Weights of a small transformer language model.
Training: a variant of Adam for these matrices, 325M tokens, 2730 steps.
Each number is 500 + 40 x the weight over its row's rms, rounded and kept within 0 to 999. Layers, rows and columns count from 0. Numbers have three digits each. The size before them is the row's rms in percent of the matrix's.

# layer 4 MLP down (transposed), 1536x384, rms 0.0199, rows 932-986, columns 256-383
147:514446526476482482509501449451454484448505495483521448605496511468505490525521474529534477453487484530499530509471489492526556540513502523484419394420526502495536477557546474526407541511508510472519445539453504513424466528459566525483480469508492492519550502530560460524513470496554477534494502523441580527487443545489551433463475586596538470561544513500524506564520535536532543518499
072:453415463564507531520533477416502479558500520551518501515468499509394488429507447483555559532489527489461462459502538499527483444505497442548497490521492456536459499515502514507601391496505479556519451451489440586509460468481504535569495475448464431502492522497457502506446506500544471465515542570492501525469473505479519492464475507516411508491551470465576425503466522490572473550567
057:551523576416554558522517525417458446480518460534492494545430473433478459521475510522474531485501530510489520456548439499575497546546507481472436454454466502526528561475505526521478392526494489511470477479434610512558499473483484422507524534481482544498597496525512516476415497478505489497485455506493476503475587497497504558420486429457453489566477504531492486502509436464492493498431
057:511421539512416474521586478503468505505526536552487474467392428459488497512521570486467519528498478576483477473460461514473475486497517595541510485530499493467529526458539495540508409476491472530546525485516579502529408483501468536550567420509478535481460506435505433471456493522501486465484517532494500528495541537479452488498516467472506516488493471418518467528515557552393473490505
121:499480472561573518505520496455509513488551536463476546536462490506457532519503490498475490465407519497472492513480489466584548486543504421521490462443494512520522569488524501523480434508478520509503483463495475486492645515503442508542471451496537561496485491466495491560460522513556495486448520517486535485421461537511517510553502546483427489587424481450520502500504575502462506492489
057:524537517479637523474495553454499480500497497471522582520451435556473437515508551419504476479564584478552440472516515479475469528499476492472444446475434449478546520489513556487448445580481468447458507507533524547497478471558470497523511481482533563532572479536460512497501444487450462412480566519502505518529457477505531530463531476502524473445505474504486535540504523485493529495511
061:491464441491450471584526496508438541396501460492493498475480461481549488554615590572475493470487559526488513473492499572490518524461463442493492525489435470463470546459485468540495533505494474497515459491489601487466496506450504530542558442492458496552483562437505446472461454474487488543485547543494462499473564558537513506458564426466502485554475516454454472556560513455560497457606
070:587437515556463582498520474436514493466506481507499465482533445542568564625446520452475501474514511548510479451496507488465497509536484481473490399476437475475520512526475475498521430468525474416503527474484541521499522560458504589593503501496474424556562480543492564526451521520468476449525444511513508525515490439569478549563596452518430518516490477476511540516505502494445565532516
097:585537482511448531496571478530499477446510509373460493546526548473472520495487466541492457496594471481487458456534491564528497529436515434537517504502536442497457484488448486530503409466569486503566481501479482544492504467541510457427476457525502559497475488518566563562439556526495424541509588519492504511480492509513523467583480508465495527517510545441477534497517495533427404538576
110:599518502497478558500520490468524424474500456364501491500502488495464481462464484540493502484674489462500502463505481543511481538491518470531510582508523495455472490512455463514555324477546443522547514498500481495469487488538516542492478478500508494524480496492556520507393482524505465547492533483473495487439516520503615459536527500453545485516495514462509532479484462519445416533557
040:570500515462628512495514490508524435517547516503516461547491489504538499463439484442501528502680482490526514535495560489530625492493458503461479440472495460439455522484466499547554340491557507498506521517515540458508482472554472513475508452505470449474484541490537489575454486487518472537533498495528492429509517468496630529529490477497557503483517566497550514484470548473479473492455
072:577517444421487510503466469576488482480463554498537482519474465491502408439527458514537581491567517557501526492535436447518457484502518603481518503509479555483514482511472496502451411476504439498473441473643508454445477529477531536515513487503514554540489565523486430555476454501543570503528549504520491440518518427503488612521535509448475448518531510533582514493473566521526414491462
158:465550480459481470520519450382487499509531501526423472554406526530475536465530450447428506502501532494437467503552489508513472458504442477510538459475591449555458477524562533513563485535545473476518450468426488538455487537522548516521503479539502456528524517483492500482467528514516536491526508462494501536500493486514457490627441543526479522492443528538531558504433440511508490538504
117:496504491472517490505497478503492505515521622518490525498558486478523510512470477531562486490543493489535505427529538484508469501571512513498521558496519549468515537481541541535469452505470483657417507515476479434528395624482459487552487512539492423534490466519525525526494369536515476502427481526487469541563498477475550498475508458544529477568538553511531567487456493540427574479502
172:492588511478571501514525445479496480552522484455460512513518523492515484554466526461511550496528545466490440493526466486464525519547530522515512462517553479501458466371525498525495459527499501485516477551498502458548492447587477465436515528444512532510468471513485461492506523564524554533410567507466535516541499496549510539506604454506484603509438446483465495513558476531480503404484
052:509483532520506497534469490480530492506508487504483460435565531533490558422506567411517503506516527525474479550444498545435480479554475544556490572488501516473465465424515470463493452507521487486517450527480421518527519473516489508463489482543510495493493493464470516520524452583523510479502541541493513475466481499566553500561498426426477457472507491425518503528423531526419465473554
064:465489506460508528470501605479499505498492551462514486472484502484475534476479501505514470509537437470485524525545420511495502573499499504503466497593474488491557551454530395461521476519535533488499542449465541518581504507517472480470484482434424497504491466492509563478490493490528588516503518490510482473448468417477537524482529450502509521488433541480550488571447461521489533467466
074:553473479493632586565515489523411400449489479538492515466458507508483490500493521584552518482526501474521498472486527522487505525560512496543544435529496498497519496508532474506520362506484528450485473502555594494460479529470530536552504506435475508522490471569480469491438427487545641506481478504485470434520492506504437426452486487429596531531534530465503444532473447507563440495447
128:450501426538487500480447522504520563515456465496503553508443572471443539508537488487537519483450459543530496464452458512569483422490485517523486487494547450418462480472474544540529439520562496486607510559545568477497449576539539490476525486485482502452557519425497504504444504449511480475492506491521487462520607565525498457511458502430475480518495474484496527476499517511460438523484
075:595547425499474554434514526543479455430463494424504505484488506481476502512475488519530438452624483478495500438512501543507453507466503447538486530507557470490484495503445451570503343483510515554547544470494535531438510508523452480466450483520461546465451523514539498507441504487485501533500584534496491486452514524503577484544506517426518534480495514508495500449528468579422420508558
048:567484511536501472468546492516529445446520469524488480519502518461478548458458538428438489507629456507518487500524550533482517511481456516486501525453484493517431491493414489466475317507461511506508519467471516511470493490512464474530558457519480490555483479465540490470491461517535507536529543473476476497426462445511559480487509476506497516523473531571542461478523473515527541519407
171:478532545537495533467495498504541490531533468498512468566563522527504542509443520462552503489511462520526505497504505509465540529544477485469432481593428544505536505484464518538512403530488533504460514472447428503468470484555485498552557535481562579508443527433445542481548476487472425496470571489493500491525525545470489419524484521493490514484534501559497566531422493472612515484497
131:513508492443618488437463537474442427524551514510531474468549518482487486512477505526496529490535449558510459514470546487470437483487543454518515499442538534509492519545538546521557454528440516436521533466481469523541407502516477428509515533517475462497456584458515555408387485511511460499456470513550480492486572550442467520462534402494537542503503537452510531499488485442561519509431
058:546454441516565438492520466544441454494536516474512510422444587517502508495496482535548466530550507556564530464479505554430469508618458505530513500460440522485471531482458458500482380492536456457452455543520588449557510501552494558526564459508488523507480450539452492540433393507490512487511520519550505427498499556490508486425442398489548477510503576554535485463413439470515495484500
045:613490456489572442510557578468496497496518518499534492528362500518489468474461467480504493471608460393526525513521461483531490507448523479518511481501490487569516492476495515450528308458535568508469523499507447519470498514524497530483541508486558548521494489498485532562430467507528546516535492514530507486499482483486577506490554556471522498548481505587520516498509549505560488462485
066:486455447464515526559486489515501454503611502500503504488505420516464527371522527524458554483558558496472486469417480516462530498484445517514519411527430419586525480494488427500457409512553487535505577488461516479450471511489509499531515485504481524415539404483574476516486473445515526537512489535502476447511523495544553550515499548429495497568577504520447466519507513555580513523451
181:507515537540513531496539512566506425517556496556496526450517557506472469527499475534515463468484580379481499480483503504509474488483455457477493463528482504518481492543567559505516451496550517548474493514492468622506476497483481498543470559503522568507521492505511493502527544468458442524492501498475545512486591536492467408505423509438413439582505520423465422515494515480550503474451
184:490551498512482457471475557516429507500460537518478499487521471499527551530494508448516582474532471492541496479472473480521547454416550520478476520444493476568511518419481550559525411468510532431503448530483490513558482493585414473451511516501510447459555453582468538474485492476477500536488470490569522531477529490504525492554526490459586387561494545516446519514505548513530511479480
067:494505443539547503484473475502533502492506653499463491570536498546502460471509449504499513543527504494486498504486558477452452486448523553451476586516522480508534464511515465492398388495516497578507516471573455475405528516491530432492467554411540501486510535527513484484489505436485453504515509507481487437510485515547569474549466483499515568556518452548580495479517573500508474521519
068:630491504516425489518537472505491496499467419325461424524492459443497503466460486463482491544540513506476515481521553465460477521494507495536517488478501478515454493469489469557505318542521516577552462500484521562491462498537554454484511454550478509472490493523553515549492512553445463538528555563473506485483511491485546512542491514412514517494507500481483466476500546479472473574532
087:549499476512516425503455504462509542450524598449493480447512544532500474486447516480587498479521501490531517458502514511466545519448556507499543502490552541508624444416521525617510407475534533489431539500591450458537496574484528520483515472440455519483504497455548430571545475496497472474478463523454475440485539491515590511535519535449464465483521554462472523492489563536525534475470
048:523439503566513557503563554415578456455451441544453485478518499562527513510451416467468501505503495501420533499477554539524504491528474449511452533475554532397517494507532535482525516552469486545558517540452470513531478546509554508525488506542507502514500427509433549515522534503423500449520508493536493535490464484532484531475454527442521504548459541486503475496471519489468500570497
078:458475498517567515542544449454554557533501558549506466509529428453501493528454512444524451549590469429494549543491488510493537509480538451473525502535529473411481481577493463511518335570516507517520500544555486557478518500514482490564536538490489503491478469524477530545479471478524583429498482489522553520484512517481481598517519517503498500512521513550547553499474505425494505487493
049:507490528547484573525464490545470522517563478506497522444416481482486514496584534554506489474525496523464512479524426439550494473530471563470520503509565530478523545501502550468465430457495522493560489513463537536530457485589504484516487472488491576503507518494496444457471505548497501545453502510481545525442548479522552488465486531457472424503572533503503476543565467497538535521469
065:549516474509535473509514519549499412470519517416530469506470550503477500445472501476458514549615502490478484551511576509521461542475536491491517533505558492477478506492482444509508272522519489523525475555468487477489475447505543510470520477505528551509482559402492527464395516483488526484477514538509511502512467554505613451555493520469582523522543521523562504483487468491460449524514
054:499488505422457518527543585512512428481467523479554554463455474431485471540555517450496516543495607510538423493527469515503492556548496462504464514561433521446469554479528563500557418508504487505495455522410512505576522509518452464513482534576499534489520509539580539479505524509507467471508450495484486517519492452568537541553435443530495476476452470556531488496439482455491549534394
098:490466527531493521398535513464505525535519523504510537473456489511459428485504475488549513546575532477544530452470494484529514485493448508543468507556473591482464494509490470561507569511510472481523508382519531515514508568506501475542464462518445511488488541504520548496445563492535493506501480511515525504489464519489538517483466521489585571519545553418456481559513504519501534429478
162:510562498501447542503521490597490517479518478405477469462487506504547455539462552490495503488544573452543504506581510505445381468470502498485435466482450457468505495458475422561510501488514498497490452503418544512512508424516525516477464507534502498573435457496531595524457517495522532423486481507523474531477451557507546568555511498508445506502501538513493465479525476520421486505570
154:491461505549494465505547464513468524492562493447527483499460496501486467523533496533462555487505515527530462462487519483502597515446519486556558475363445442496505513560499445517448377485499502486517477500503501520533501543520528496516496556484437538555499452476492489463489467558384481483525498516554406573501533553514527427483502485549552443560429615498483457537518547485481475516527
058:564500603452562502549520496504538462500484536480508501474485407499548498501516436518506439431581574529482462460484537472547541523471537530461546431503524458486501509499486442543465302512491501496528528555579488516529470536579465474465496488473551449517493497531583440487459432456577526521522532512534434528518462498521512508471432485478558539467494524467468548541461526492475500489518
201:499454525478510526460480504402509498464495490558497454519479498506434559493422519477512514515467515523514446591483534552547503535429527476486508469496523505524563519571528470498520551558531469510478568513486515519447481471542511497483456461558505543480424533426563492516491427489497460577499506490491511479575460592537528422438443480500496469455452462415501594458524535462521496516484
069:541464497526473521492603418434464478547513536484492542564521514460517424575481513445527516536548552510498499497508481482516469536534562496502525385445483553498512540514489516489514477462496445497489499472558508578577473501528428604480593518442469472534488438472555442542511561459487522490565443500481484543514498551513487440423495551545525466559476488594556527484489491509464510502408
061:467546510497516490542449477530521512473481580561522478460486525472509512542490476505501505473533512532497485501512485476530477516397481513481458431464515516448539516458506545541441435554470421487524508527489441479525460554556512495546512535536552518540444490549448452551495471481423507512474551550483524505469517508493485473493423463494465483540512497554560478607479550480502434508552
051:513452514459563490485453516552557446513535568491501516498566483483498489497527491471475438551558496520537468510514483501534527510546487551478487511471510462467480470562566562421501323520493479444490569499492517556495551496486493537467546509406453469542398483438483445543503431440497565428503532542475548493516503447505537512497459500518487476528518513543566512526448490486507520467435
088:495530543498512417563509497562460488511473460500494463511502473501471549503518510397549471506520519537515473525432523506516480522437465535532526478505522556485523500413496493519406326533453437489539472516498493487532409488578483553479555447539537498469467568516558498460432463500435553443454481503537482573526547503510526411461569528494544508488494480532499584511521506521424496480485
057:545451433415492456526500581515487499432525475491528491450432538510488498575510529541514450507502524474472514488491426507484521543500427466479499459579475400552414549455514502495490469481485519495519432514416537460538486460434517566579539521458460563491489514459462574485494517513493459527519544491522520584559499537570575491473574467519500437444426586503462479561476488497510513539426
149:530546509525531531440527516574446527493490461443475491565564560482485510511502416521505487463478519464475461477445484549544473489481529445524492499540552497521450499433522552544477425551506526498534477479498403533434476509559492502533515546554478456551387502435519502498465566562466469518526541515453584502493497503566432401532473502472443513510520539483502549491507470515510462526483
136:514505539526385491427490447477505503533631470461493531566536470463547489529567449446491594509478579563493511448548475481494548556497477539463507496470484471549535408485476506602530494442506532409507561533484445479487409487487457485471467493483548498495584548470522467496501501472506454492543517500491535473522419489495567491524493530466522506515509534502500503486494502549476452517484
065:486449471404487507494450503569491494481507508414542513571474530506476513526580524538522455519516471472459430511532523514460531568442445495483501524489400402508406547467521521526448498502504509492494470479376524497534479464472570384474499440514448496487521501512570555438551481493479400498459499498502500482474543502540520478498544512506514512451447541553530501543496522475501530491493
060:574536542467521481491547566561501452495449528462490447440386544505530554558551531458530507498548547501545488471524554524492428504543471574533499501517476501457501502516533497500460357444521465494498488463512560548537440507481489556577520476455548507510556452424531546504426502503462504457464482503451501516458522462445535493464489480498505557440495468469542439529496479500416522505504
080:544550503495501437493520464517520527445532537389492452516532586532509491528487479475516489512525498474430445484565491518529487524457511450448538475453560515531467533494365518512479446507536438519559509570471466519457438496548575473458473497553511518472478553536468552583482520592490501501511501495489523499491486492536533506525457483480544478507501545473513528485524432521478420519536
071:535510519423509483574450489582476470553533453562536516436435501571454513521511493510502470513538486489497491487457549537540476465421493482453502542480484502533491447445565504498481442563559472536508500517492484471404519539585519501498494547477553487486525440460440491486512470528469521412499499533473502476513540551509526480497580499483500529509490456509510460514523506387505518580413
059:485421501542442527498505496485502457449499500499445535514501433424438461485446462567506519487480447482462554549532499471506443495510483609445508495569508494546482492539533516536523496506481566539458517526419477490427471462491511489488514560486494526547509533466466501573497505475505477540521463484501439457527576456480522517464449564533514490531466485522466464486501594461605517499523
050:548527554515523511547498551495493410464484538501534459488435493494539462564417396564489521492620478445476444485477543482484439472493486515486531431528582523433501511457501471510543365539528438494469528510451470458496521501506537510473479486553565485505470486499433528511468507455457538452509504565566504456498470485470623481519437555508528446505501464590499479523501503507486423505555
081:556501500487469482502507474525486500490494493399509518506525542517453490439454465531517533491563487476470509477536534506547463526478545488512538557511544545446477517522508486543520375473551481571564517492502484433406477494500468470487444490512506542480506474513567525541453484519536471546549491452503476454498471489552537463513463464482542501499527527469497580481532477522506457531614
# layer 4 MLP up, 1536x384, rms 0.0344, rows 933-986, columns 256-383
107:552521506551476504487609556548451464493466412452533505484571498507472507457402476555535465521521579540476462498540543471501478495497506489515487605526511486463358477459464551543538494472543501552497472497561499525474486479472483510501452498487467440478472489467527504498492520515528430440556556515526444500480498528432545486503482457526541492458505484407530517521539497453479395570577
058:483522446556467476437514461587479533515467526442502488463604517530494460483395447514480465505516487553518447513474532550507400453438494542472459503512483528470521367504483433473417486513531504498449459498527502489494505467563497522478463421538492454465489542529502515469510519574458478519502497456511532495522514539426490507604509464484469567540538510520433498508460517541484539471533
061:504523469471481448457475493501519520510451501474465517492611511468473471472543504515524523445518468490442503505476485494515495555502486479507532520452535529467450519545502500521468501495474453470514558510474417499472495454507564455549449529485524514449598420549507555551527551513467428554538497477569480532496502441371521514539460457541467575528533512555446536559470451535475495479460
137:515466440489454510491499482582533500484476447484500483493556460519470499500426521454517477464509592492529473413511514485463479495522556484444428497512519498494404476537486493492509503481513497474586406536556499553541488519586482451470494448530527483488429407516572524566516520526513489466561535502528425387475454449425509475519536524489565515392514487458545562532508497523472466527527
065:497570404579393482476513492511489511496501502530501448448603597497554535497528511503485456496477494565506525526520518501479402508449538549497517503545474521443504470476447485529475486522497478589599476515541478487462508459520515481438466455474455503497453526467534542534545517563451504546467523526454423429432549498519481544511501445462488488614460453490494515519552516542490487503521
055:468521550551526482483503528512511476527444505539469519592549555535500495428383395434505530489538472446484490483497506467537548546449527563502491472474474509517541465521510463456483476532499501468436487481499462511449484484488506459497392579514532492507498476560490545493499572486525503506560482475540496479467469515506502495512442564504487576442507519510512527499507483527509548474493
110:486540488540519533506519506481456460498498501463463526512486522500517501512555511515457528475531409504488572514497551501488497484427552528512465547507492417520439454471503442524492507526487502496461477531452517480519517443465488486479549474494509500472471554471511543497454569506455484593567482490558498497519452505543496532488489558425540491547482537532487539529480571531489502471494
060:589520518440445499501545482514420447439499491453448463537564548523445480436510558540453349490566455445507524461549531548507505544478516431478526497513521511486500495525456472463519446417537474498511498492449478543528506497545495454486449477484529493476490483503513558543452529570545445514470616495517507519493498516532535460626529542452554536478502552463437501477500495509462438564556
068:474473476450453522512523520571503520484476410389573463537518623481489549485420481505480538413524495459484461467511524508579481526460530478477506537567552497431424483542449490519523474449534471579476511474514441514469514511522443468453491509541504513487353472491488590560504508525501467547498504486485510505463490426540552518542461500467520526508510494418537509479518497510480429520532
070:509539554570469552505606463510530433487507415421514487492537544454471453489444438555531444496530471528462468519520492499562482504511461479514518553544493525537443499523404500517548441485489499536516492458508496508468532431519502519546471465530460579504503516495527528495448495501558545487462502437518514509472506548438583560518476479506488532471493509481489521396540486494503473556603
087:516471515502453488545476529498536485454417502494412640542514567532444511471462501480454443450509540517521490470540456535545543509555503457493495560539562511443432524510531461487510472460508473467555529486510508528509452511486440443540462476509488478527547549491522611505484486581536462512511581518464524446512482472501508489494450507517507568379460483476498520454412528510459457523522
145:499493480420505493470519489471487485473536419504490463585474527487527474498501479458467488566507536468499492442502578546512512492450534526446471486500567483504500531523565507503598522456588529492489497523555422563484513464518500472504469491603498386506462491475497455410455515547501400503646530509471486462491490531520521490600496476489529467433444541442456517510506437496508499550498
117:550503495467501479472499504499504517510514479495470532505536490504493460391520510448463528459499506530388455446449533601533520492481526488492460484500481525476528593520479533553527510477535489430420538508465447515497445542479435475546491480506500501505386496482500521550454478449504467604546506479500638513537495477520517482477522460496481531503568503444454498438526512517427494544538
145:519506513558497513479545496405543474490480485530485525511558493452497551434408408570556456491522486436440492447506497523502582525392547507455492472463466503507479563487475561554474488469564507530538515534445388487491465540533485514539466466508516529511446388544490502555431421468470479449594501489501525465451528443543506583609502444534524521513495468500480564438540494547462492497591
048:541477486489551510473493562520532512467489460516513522481446465524511419545471435528507483505527551508537573495501475465525547474471458466457492454495507516460481462502533566518527484533543477540534512440514527519544491504450466441438548597533533548484585470512466422421531525427498542589567488485528451531543488453476504462478532550522458519499605504474475552476490471551487508507489
056:507511470513506429464490402430491529461516513472462531516417476488515454563514492528528515492464530543442427502499523518518465429479518457403490552412516469465496456509463540523477468469546493526481449477552457517451473543537563508484494507517508536469537500496481455511521556508505450482475491524481487507489529538478517512510527517521461478545544490499497521453548508485519502502539
090:510520487490357500535514490531522492549496476463501526493468511501516476472479490495433527437506489496497523489489542508599535476493537502543414508481514539500408527467440423507480507469529487516522553477549510500586496442481505447465484489453546464527515500508485600453459572542526484522449508500518505503459473498533520586465459586413552504540528566506502584475502530509483491485478
143:542468449508441502492517547561590511484501489531483519533547508465545497462493527504488524416528512475446479479464467583453502481504538520492571455527448464493412515464404493535485478501509448556485522518472465494509536517553513440521466513540523506464504503504515522578468467485516455477540510507464511460552475461511533499551442415505480444508497469400613525467479581512481478572523
089:536530497498481463482600461442523466449463353399484502507494526507449493489536430471525495454550525494453491468490470496491496563502530422535509537477490501540547544466469466558557459554492466486481530521526438548469487529488457514504511457502491614470489560458519618457489500519501443532503515515476502524525543513511614544575502453499515580465513538480494546450510510503510434519533
073:493543555439463475571492493507463461496599406506568518516599521523505522529545484550514505489508475464487532543505491483500515457457515499461522454580520549488495409526474430497543517545507517498446466542529489509540539543457506530457493471533580485465460514459555498504476494512533504530474487451515500489504547491526566540550534511527481495533530503468483513434513528558576482495507
115:515490520502441543531491465484495504500481511454476468488506474471464507529478449520501523433549404491462409458501442534572477524507500476560407487520475479490488593548495458474472512547496446550512515488515485542443586522456514511555483423468418496523520522532549491562462485416398522560490523538464538545532587502498486495443481501539463515527564498491465513401466532525532492601481
138:524455520485403497543582474546515482483432431503468554598500526499518413515469457560495495472506521484498610496561511580451506520468510447537515488513479535475472476512480513459486456554501524504487451478543516546539505565583481483502522478488557558508540503485514514605486508521528514489497581503484485453451520472532528539493534569451499494494559469496544505525522478524492490494482
081:462523480418472503513492518497512500529470507487551527492496424469500421456419526493518484485524456467542516500508547554543472447503503493528439505463518502475503528541527485603437469480473443586492597475496486561501518496433499464464446514553508481500495541493525554437489557499478510556524510508474552513471472455475516558541503582470500563525571496513510544469454535512519494489492
077:572527582517475530555519484506495469456539492462524583546516470480496434502514465510515516415566462431470470498462448528481517465453494465499500500582484546520469520525454485452549446513551530508512387538474555442537584461500476463397504488521483568471504481528507524512457524541499461496463492484513490456535523472545539505534527542438554493526481507520504537462478505527468465520561
087:542505569571517535516542440484539488479398523413502425515525558459480516499478550525490470499471434506446384551487465504569510593467526472495499501513510441528509520510456458458500504475519472528504519463443478506502524477453502522417505530554468492549517518506475509537491538501509469503509528482577558579481481443546466516514506443517507559456518475522513567551451437528429458499529
145:538525492477453521461496431479437496527546503452525465495474486533451593500564575485483502491523477492510519481464521497553486487499525495510425494483486505491549535465477499567516478522520438487542420539475427594480510470449486495415458438499520447515518539494516523459446504479476447536431486506473530588528499459478536486517425507601495515533578503447429499405520516534465426597497
160:480493513557502606506503474490492482459532453394525504539489457478470521533497523488474512510497503531514476522468557465528537564435453509505519515541485397448519481603489444461511485496465469567481515484486581407519530417459505503399478510481480481529561467509557550457501508460517561582461493519501520528564529493497547554460538489516524541532471451523562547491530465508492512513533
068:570538510505476560535507502529479495506510421490530455505533444544475556476510600506513527520481507468536510504438501493507546541574510418543472508446503509507377571500437534615588503440487451555562495502457519491465500483497459550500576516504414506548492423531540563555471502534541459571514463488496547505503529477448531490518507444518502524465491538500491477488502380518491493545478
090:563515478522418510497499532489518479424412473469403442533517450483505541530434498483464549501535499440509459498573521531559572541525590477493457507467487493487405488482506532518473442411506525522599478468497512468489486529514476431488474466483504454484418484514538536515461494537470424489539541513538523438473519490537525521535553540452489434426467471455501466430576541535484424582572
127:509537547538450449531533508507480490489515505514513488457515462523459490536585409483561503494500494517516460481485492462471519487425508491521509563496474468515534554498493536586482442517490450532600462527475522454463519482528462486418475470511472484453498494510513566461501484496424481580509488493532448514490573457493542481533459479535526513561445489516475547487568503492515473503505
041:478473452428551528521552444504434497472482516498503471486469473554469442497626552450548526515490498503500528452509529505519482579505511487492542473498427450494516505486531516445489487461577487535525450568527506350512447492466477457517478448436451540479534488508559434475494438555559525547458536535486530530467477491404511444516478588505490448532485530496530480498568450462475486508522
101:521513475539508562509632490505525394500542439407538497557522494471505486480511493468517478452579414507483475496489575549524478499498502482462502496491512495431434500510430497461495431496551504582536450506486500484542494523486422502442441469475490552513455530504571478519421541509478464446460559493506538520475502518453585481520552560529555452509557522428480579514527465494451409533594
046:419503515551458483462512445430556538526514529471512586573513451500460512504404438493434518456474527506470437493466562478471502482471503453520498559551516511446527467504436451460506506492446465517469470479439498534506548545480499459453477497537505471495440526549479569452542536495466478456563534507502524487485470517406488520531514504445475568522499498543512568536473489518409481501489
091:553504521514493506465541498510479419429523432486478553534519474543526583458551504573468491487567476503465508514506513532509470492466503522487461537540521455482514462515441357596606455438536508449500499458476498460441463457500490509552445539557536492502468491436495516436472505552523391517444498474525476507501471473480562490552452489556499525459486494478610550489489466429475459515542
048:469503479501429483420525484476485546502539445508485464517535564542499503502486468529518409522477506502502480492498482511545362506465543518484517514503555540533555461488554441556495508493558507559567482510593404466475487456478544547469457488471473513531514515430519474554483460584483486538511502517538516509442482492530509507526512577432497516526565464497479524501464556465528495512523
109:547517475469491503502542536561453474467461395399499549527488551554402542463528493481506510463581471542478560442507584514503489515519494483515457544492530508470542476456482478537574504485526462526463454453489476521559471514500470455521461459556504496457455510415509533489445508478494436497493586529512488528491493546526544495523486490451528545428543436417501460482481524468491456512511
128:510523523483450457500553494493480495412478545497467425527568519535482530448493415465469467493558463517465496420507458513486521573437480519431429579495479487538457517508486460479500466458572501549470495515531480484438480572525516477503511483542491518468501527471563533471446491461548474487570575509513613508500495481492569481541534493496512444484458509502417452493521497579510476537544
138:527422454574476565441522531557497516491467403498506514575477513430480474362456552524526509499531532457442471458450523552519486489533508548503505607498489489437520538536477514418571454476511498474407588461545460482513512509508507574542439499564457432491461547503544438486503518519540552489530503494444541496520547517511522474478498471510523491488529512471567536487523500498470466526500
098:499485537595476516504567488543498429422437436404515477523511529460483514504454470526503489437517517533475474499550537516492484599479511456510512623559481443423488478557402498495471462522495450499421512554486442514579506477420484498487399510559529514543457503535549504520499525471482535554513524482491468532523460467558555492516476443531532557490623489448490501477505454535405463485584
160:525456448555521498476497501503493483467413479442545472564463418521452545529507420510521513527540433517483519410437489537489504519434512451490480538473529450498510512535508540555564503497513496556510428511489498569470502509526430576493498427518466439501437452486519530506463493562496461594487504506521450615449486577547547500544498470451527512492509442475420516451456539578445461504523
055:446489448505507511511445532508443539503509449457449448463485507465480579488504497521477459457498419481443440432466535521435496503419566505542572593606533527544479529550459451558510476543541529433529455549468528466458519457515471474530433485516458497518475507526511586480485518576456499531470540493519512501484474501496461509557492491418503524488490519477474482458477550504584501510519
061:623566454464515532533549530522481496417471442478451547518557495523471549433564494520505520434592511466509537438524494521514568537528544475488503478521496490394531494498524492474581471353499473511494501498435503507505497510450448470475462573520500590519556549449548528518397487466493471531512566601502507522523508527536617484496517511493481560415523495497462495340506489532445440527455
064:538482488460414458503454468476475528504470526445482524511502546479485471544495497579518523519498528531481487411465531428491536519488576441441499467539565488464490575523531450565533509493560516534559461501480531457437483522549469474497524468544515546536575504544516479485508504604486445570474495500482530473465514485558503507563430520419497566507590514471469530472507476441475526473534
112:510535556495436467554481522513546484455561466492491528549488497499487518470515540428480532446551529562477489515561451486565499493531469548501509503505604455529486502506494468594437502526599454440525494530477484483379484462480534502525482523498480462447515536468461520543484486506494480487491475515511498431490440425466510604475399450486568501442527551470502499539536468511480494477496
051:441516519529542492434512489501479517503466501448513495563502551495530478419440381464524466500508490530456450469434542498523464490501551534489499603511493592479556496466513454468437465491500536459447453456528543525503490579519526441493474503473482439514510545560507516486497495549523556488488442548556544487460492504434474506565512537494484518534548468468520557400528550555467525532520
114:518436491529474566470499536478478498484494427479527486455564507465496513562459469474454484481529420506508441473489488553526517489511535494537450593410522453516470537517493454553501477514506489454542433570407424519468533461594552442407498518530471506500423441485527525479433542463479485488533472504482551497525537460522545511537496538469504529523569528491450513466477479529496497568540
115:484506467483507624506482528515498508515531433489469528471488520517452561432520492495408443501519537510464480473580538548430487487463514530484522533536558440547440458545488548448489486506498530490527486485440436461489522440501524487443540499491517454493433452455579606559508472579474492506588503506494515470448475508509500564561500502498498450463495472493496538548456533540489477634516
054:504510479541486508493522495544533493480480519540505474492546512512502436451489459506533478542503538517488487509468491474517471486535493503485471520561563565468615496506533421456565465458469466531489513504595470563451496474438454617440497548481468553514531512464485493551458533493445565538554483490572544509436480524537490564494493514485469495526565491511497527496439451504557516472497
083:475492526506481500494452498467466494544536470506508513498525450580526521488469483497491448505516526543469524483508505481452484520456531490504468531570563480513464463541508492488430524529529442493512538473487502472508542489505530461427502517540479485554502486480536569511524476532507499459466493496520516489579509498524508521460442474407490440527546551489401569531500397547534491512518
078:568591480480439534502519489532539471444508442451496520534497556540504492509453544484448463444558429463444489504529498581524445552504449446491458559495527488445407535527467476540511476425476430523466490580470444579407505483433479474428457451499477515497511560500506534585480595480472486548531552509507503551536485442508519481544476536520577551456539564439534492445488479560416436512532
075:495542495570478521494562487436509480509492509486460511554560474403469572467536508503430516445457577542450465432509517491514540560549473483536483520550489474454505580488474497464513527486490468523498481437460475543507559484492499481387505455573489613505497636534486573482481537497508551549504514455480524543508477420553495528490555461509449507470566510533466537481512552484495475478529
049:540474465539506485435534430528481526481444517492519514495507564530499422505548578447426512505518486505541493466451467576463520589525484424470521512499489513533487544516503523460541495460531473521457518522528510470477495517519468586506524492489483470484538461497517490463475508522487486485505515489533556505484502472538511477562501451506451536488516489521532494538527467436477516516518
058:532519471469533472526436506590477492534430442547444507550583515531486487380480573477495493532520489540497544448542482498487459533508489406517467480485492427482424479508511484424476497435467473486528447523537531466476460505505527481512543499504436503466492526387456554550520453559545476588542573517493522535500528593562520512478497487501495605497530460509497506486514474559547504534484
085:540507530510464474505542515549500497453534445419511474525530492556447421450455457535524455392543499532458533430455493533548506599540517512514496567470549491453460513481505510490514417436476470576519491495505434481501466506485490596521455538544445462496503471539564549569475529524471517501490546541450505575529490521539521469501565561467524486523516559514507533446563491557481487505515